From a checkpoint of a small transformer trained on Wikipedia: vocabulary 2117, RMSNorm before each block.
Each number is 128 + 32 x the weight over its row's rms, rounded and kept within 0 to 255. Layers, rows and columns count from 0. Numbers have three digits each. The size before them is the row's rms in percent of the matrix's.

# layer 7 MLP down, 192x384, rms 0.08, rows 100-191, columns 320-383
094:171120120084187118076095131157104087139113149114139167128119049134147145168136157083135097178130119165068132132105126140076126068116165105098134076109110096149160105108123179121143036142146132
101:156095132122128143126103176074086099137195161105107164138068152164131161127174127129171175115112121133133092127157116146139120180065126178107079180122128132120150137147101146108116131142155080
100:173168116160150167155096112096078159165150124118106141078126178106122109161126134127095167091133153079132170112090115165181107162129163146051130119104105177144124100082139124149171108149088108
095:137141117137076111099137113146105141148088181126128134099091161129106216109145188151120192116134100104075129142093145128123100128056132130130199133109168176143066167135104092169184127196131143
102:140142115135153157122192078163140149124059069144188148211093118159138116078172123106103137152170163132087147163100090183089136096091137105063146091124155161154119139101124129169122116021155122
101:144190156149058167154149168159153126103151079134144121228156155151173134142135118167129113155162141123165174063156102142115129142121118157171111029144156111128093171094087152181056070117121138
094:175123114135165166092123144124111164052063158148165124150138140175149087134157163142098172132094110111116108170127087094102136104106135124114120123104140125172185141168091069073053153086157117
098:105106127123145084163178144107070198137122108099161147190142131184140132132128150187175114121117132076140144143143139136088174133115110134155126111144130115072085111148094149119092205122120100
095:101135114093097177114178135151131096036120157121134168147142068106170138087130193108060097074139191108130159092100147188147095117139158102142168134123109128135077091119159120125078167143188155
098:134133162105242133145109167147147128094076141124123114134137094062131159153132136121101112110114115181117106139064113173096100114101141104147122157187106175153119164092162200157179117099083147
104:100107152161132097174139106138116115059096202124205133082163111076179136142158113173099138147108224111138133086153098106165163069109122119126205165175151116123222103121122112172076099107121114
100:112138124176042080087152147099150150190075144122085126177132105124080201065065183149137147109097142111135090158128122190111175100139191180109092115123158118106171148103120175092177149145113152
098:089137182072164131147145125117068137107142131162120111146129094185115171108156176161129153110072091113157059120117146113151138099126116144185090072109139162121169125152103110147138170181102112
106:129042079118126077149099087139106129178096152137085095112138075203113098064152099095131163149117156147144096170164123110087131176119136115122165156124157216192182096132118097200132128154100141
105:123076096128099099098101084088141102138114111069159175143126103144081184119110115119106114083092107131114105147137162098151149189137153088164132114195153085169112119121126140114130144126129106
097:150161141131139108167172126160119141142121097135086127107084138134156147160080180139156137191121133138130209093202188153128141150085147114088077198148135145175161113119156114105089151112160099
090:119172139158147114088120110174139099175166128173152080129098157119108133082059150147197129136091107141110098175155117152201080088193096124158123117131138072150113104090109160129150162150101090
099:121109080116130150154081154100067103190185087132103127129143073101140166158147140062173071076142081115145120128171132122118169072112146149111090131098129160115104101119152168175111148090101056
094:140143169096152093079130140123080102111153079132120091151156116117170110115137160108111163143146149084125126087167067124087089139147163127106082110148135069117143147118146161080172136171163157
099:116120136116189140141085179143103108095121063153173076091134126121082116134159134091101066122142113104091142166087084105060131145073136144192084123124112162099133080137159170094109139119115196
093:099123151133159125106152111118136113133112132137118129148102139162083117164140133072119117186111151104116144122088132169084152119111086158163069127105060156153133128108138166152144164045147159
096:106106168127092149150123050134172166121134113098179140178178165065110138083180128169079096139078156083140100148098089122113159169091165094150147075089087173131130100149159111131135112100155171
109:146154081098110092160142093163095127109167165105146148140133118174162168131138148211177130193173105140088167105151130142162091161139110103091137153088189143134154141101141183130141058131153116
099:070072149236132134132107169098141167115127146119126138157131151122186131135098181162146187128169131138124189168112103096130143101129159156103155122123143110139149130209104104158093138105138137
103:109060121216140141162149190097145119134111155214151175109099070150120136190168137101107108109166070107149108144101098149181116147141137109169125020124118182109119143138126067128105169116109130
096:085171141138144152094103172129202121085146162160151135122145163185136066149147110218143127098165164117078171103112078070121126105120122119139126100123108166125185129124055138110089162139134067
098:168145160155044085109140141151076143133115100162121120126159094182175098160168122195116150173094106137151135101082071088151158133145076152118121134118147114088146135108098148177087102151120182
101:121112113125088129119120122092167142173139141116111136123168095098151176138159082088132157117137135095116072116125105070099127142120105158130119118153038204168126106175146110115158131156150069
099:124146137109100106118115142159166105099128125153136177146113121160143175153134128191183085110132093162150145083117118119139105153140090100122138146144151140163124138094069117094095153133154095
103:170096150066130177092162139106113098173143085135111118156138187071149156144178145128076085128085133140129107071188148117192128172136121145057169094141116122161093108099052132090169114140075125
094:142145066122145148162089187117099174172091157139143101155140164118100117165092107168156147104179193166179109153160122121126190122051085174128124082147095128121092139146115087046192179084069177
098:197072162076130178123130121141136116089175104123188111165183125117155107078114173153150197106125110129128136158164102137128143118150113171157129124123146115120210085195135065123137142172145090
105:154161167091118124171084112103112089071139044140111108131120153100104116128144112185133138083160154078162150125200132134114169149131075127117087121165067162102173133164065150071118122130145122
092:165116164161101114062103111070085148113144095120190199140160087159134136057145082153137098161162133163109136150151096143142079139104145161037178182117120147067118161084166069111166165169128146
105:075172167158123185087068140124062129142094069112097106131124125053144175123206151133139096121140135127204129128184114137157097104119156127069142183123104146150148144119142119126146084134079151
095:116122097200141118142115128117144161136066140147113100099109077132164144087124105181146149126136086089106164117071119154108147149135128177096099108158077092132101141097140107148122116106160114
093:131146140066140113106133194143140124102115091173137178065111095165185094106175060140083095137067113139111159138143102157110135177081166072164135116153093120097168131117102159138127129108166141
096:160125093135176182129108145170132142121137117104132103158095103120089116106126088154153099191143114079086163098181099123080190090105130126184144238124165185162161155160150174126118103123155230
093:129125165125086022167150163066111142120146102150087178148136113127142103135146126152132070152125173064142111134059079117108086119140081092180130094135132143101161104104093095161113162144085093
091:086157120065108124110149133142124122133123075104078123134120138143127141157065159196082123099181102121139104134106111135167155156101133084149087114150188138104084157113145131144136089122106161
109:128057115092081111163150112079108127173101089154066108144165102120224123097139105095134139136102191138142175121165155187157114143159142111107101147129124016087148135160127119106154163131124164
093:103140170112112118091126157122144119174113092086133148107072105152131133158169135120100146085113161096158117087143124153107077147144163137105183139117115100160089133169137132171106103076188128
087:159065064149087181088142110135130113122151187090079126162104103188073130056144087110132129090130127208084154127166159142096170154138107134133160098159157118161171112158146103117093107128181124
094:126130193098086147167227080072138134204087159081127168142107146139097126083128141079142190194149086086119148146118160171154089140084154154090098144124088167129095175125123121119092119089108169
098:155093133152081094169085184116088142096170123133101125122188180093123153114112150085090186157080095093194107121133168166128144131133121119072072160137190120151148083138078145127153122157140103
091:098091175109161160140049144099118133128072094185152151132095193184088105074122083115139203157100091091070078185161121144092157094117154078110133150060167162107123132096134183180093200100119142
095:105222091172171173159083119165129130095090203090169122109102086156123189165078074106092130139131143134092115164148122108114140136126146137086084075152112121111163146070121142071097084118111189
100:114152067091171112157130155135131165105093071126108126122119145172105157195159112165129132106109138116082183157128097093109043096139128140142114136137159103175157139165134177121198140093081118
100:081131127107112140167147144136166135166233176134126121203173121131094094181161146175097139119116114139124179111184152150064129151105151104107146172160120140121130117180085192065104174167126079
100:122086118153115109140106117099169109179073102176117112100145073096128116148130198131195132076134093093166138126098121182123127133152154095111140109182136075136110122116129077130164075102134108
099:161104131176129145104163195118113171105089121107152135115131124114175129108128097164078143160139126126138116122095149146173116120194119133196168105095186100110141162138134089123106094122142182
094:167098180099070150117083159118140080101087151144155142136135135129188093112147122138131142156119213152180194080086206181185167182102155125119152159104101125144197107178156108136092070173130121
095:073124213104129069112088123129151119119128124058115097083112056124149098136124083174167167120065135045148177141167101157119151080128121116112094120119102121125141175127141111136128136168189131
105:147118117057143197115153116146148150088112140123165106184182103120126082074091137158083143173083121211108116139122100120112105131176090149191139140152110108135126181157112139169134125134159139
096:074096185037137148111140122145182144090105156133100099094141066089122148142122147141143111101118110153137133119076081111125120019172123115144142144148137148111109156128106099145092124107158144
099:094116127150140123172087137172147129156150140135181103123092143084149113173101165184132123098125167104118152084105067127109156044120155104127122124159135135178143135108123158111124142135108097
107:122111134071173153178136134124173120089134103155131149148138138141157114122134109073082128150090134135176142116091145098122173093178114134151156114129159119195152149179156147110126159135156100
093:167109146166115097077113143161194126092090104108173127157125180163122139132096066104186114164078202144149133098109143101134084111115169125138097122163202115145107068140161139127146110173082144
101:132120104123118092189148127119184141105140110110130206103119109098104140122148150115107131057104070132154135114059129135177134151043118122127130167183200097145131100126160095163117080133145087
092:160093146138096144138108158109103050145118175088119121089108137112109101138120166072083149144099151082107187134125116160149112109107147117160084150125168145142080184117186092186096169092151143
095:151113093088100126115096159146097146142152165151131123142125076085124151133115176145144128088119084098138125182124122128207163122165127145108105157116104070138104132132116150077088151136075115
099:124120087113118145037146107130128084134154153166100065204124137100070131133047093097081166166139096110127176186154123093154121138181103119147144090147172120109074173195111199113099098118192096
106:102176125130139140118107155145138137117070073097089122160106144141061102138115112096168110191129113142092152069109164114134101128051155122119148070093139140192181030145087157163132103146186138
094:089137141134120103157154145175148121119083172142130136081107148108125104117142098146144148150126150122133056148115177148103109073164143087120123132075149104115125156085129118188129112051095151
102:128157167105186132099124159102134115132136096099178125122057125099111078124148114137119180158095148199108208141096058127178149155086169089128127110156092143126126128125095117124052119075117120
096:161177164131122165139148107120133101147158070151135163084168107197124099117113116121147142107201133110156158147135154122098138117200092117171108129092182131140123113149103166122146109108170190
095:106109113113151148159078150130098161087120109116078153100116127127105199148084137089190161140132093073158151134144054155087179127107116112112101089133127066112104173180178074051084124108125092
100:095092114165160071077108106180123098153121123129135137149147108056153155163125134111188156183165133137159123102113172172106175125164136147157163151097157117140150087075114112096140117150105181
092:184180175159111128171198171081115134154107139029185169060168191154159173102142093145154151109205100139095151132111088121057143166119070135108191126111179112123126127148120184152134118087131117
094:121163124055102099123191072122145133145149207162173096109115180116176085124194114115144176092201154159138113120060106153164119125110102127160105137171098152130161120102149087080067058126140159
098:049139108097117126130134215083116094095132069104143137162144094159152211144097131087151158163114113123114159109117152106156116182105122175161155095192170163155129108089152142074100171126099091
095:071148169062133143114036081125113110115150150102116123137146146100075108092081188131111105129100170132142119125135080163083126098187176155179124140107153079144173141176189067156122070139203115
103:083113106134109100151145080141093067157126100112169119150134132117086176123102150157112160124105160167167100148139171126080144092146139134148106131094152109076130087144110153139132078155145129
101:132092115117149116177128114123092118119113130146135130138098141172110090189084099094127104147132138160109134079134104167129151118115147139126160165107142086123130100126135127123116124072181137
094:135121130176146130090099069148098119099149137138101131085153080105129102145206074182149095138097144182123091081119111170116116089126154112111098128056141110149145150133084172184163161128154083
097:093133123129143106162115076125128096128143185136099083091141185176135110116127101108099089168150129214162178145109170167157084099109167170085105120118143149103102158125106106151111070072122170
091:134187141122158187151128081126163101174132127140099172140131133171168170157135145047167157137150117119183074092142140118170116099164117135114129141122099128157136107069120120186133052111114132
097:151133170073190136125110195133122120088149089161134143161169081202067144139054139109113154126110167125146124131108156146155109151150096121109125022111135165201110134138170168133106167067187092
099:119051105108137156154181126174111138154100135123118146084113147157113119104108176143105107095141136110124065113171185122128142175100094149103082167098093178142139121152120128196133134145194120
094:114170081098118151121194137172148108122103146133110080124083134176136135038149092177180166189175122135149107132142117161162183130122093128176162095151106123155130127110103097139074057118141133
098:069175127138116096116126155163124139199112130114153129106116103093155097165123124144118155170128128091155110045127148140140124117143097102142107118086147190067152140146138125127084122057071161
096:150138158188138212074124139080112134087132130147156124127167153130166102142119110111143162122151119093156117127129189165097130119140164120205108140169155147095111114114103110111169189114118208
102:149164137158163146096176193083131139151161073164124179140159165090111149101087132110111144153112118074116130099151175130135117132174175117055159165174119138127108126104139139146103112142097164
097:118138137113102192109087076123126168121107144186112121143132096140152188193102140134156143044088153069112131152163107109120120119125113111205128128137108160160052169156128072151160137136137120
098:112106141149151127113105186108082136117121110102094123135065076124157121088056089121115096107140178196129101065080155156096171123162131096099195128122113116174096123170148092166116209121144106
099:138149111090165117141165178137102130080118125135092136084067118161140123084153140165157171162115084162109119138111169164143171110175038116140125138054119134129107090075084091109149209137111160
102:113124100126094151110147130137122154154086092149120062045087080115087162135129060112146108134147153098110165150110134107082078124081157074147130096128115112174131097176118125082168109137135110
105:138163098121140087104153126098140088132171108171112094079167140066031132081114138155111158148158069138129123151052119071154075166125108060193158107108127140148141109150140078149086070147130080
101:163089107103117120164168165115105093129176158152091078108112121163107098132149114142142082112099161106124119158127142088142166139075036102089186106157082132137117127094143060150176068158101127
098:136141082122167109117101172151153096162147124112212143159098176131173117144131149094145170110146114084166041064089103168141160106098111123137071146080095097106129093098097163069094090126076120
109:151147171124115143148089125130148156122066073152165116117158130075123094216134137105142089118193138081162129141093108100096097176138083161110116104108227119141139186075120140103155176177106104
090:204091104180134103075092106150146129077110115116144173054114135100116123131140155141136191133121157134051110103121156166101151134114090099177157095091129138149204124151126157122181136147143092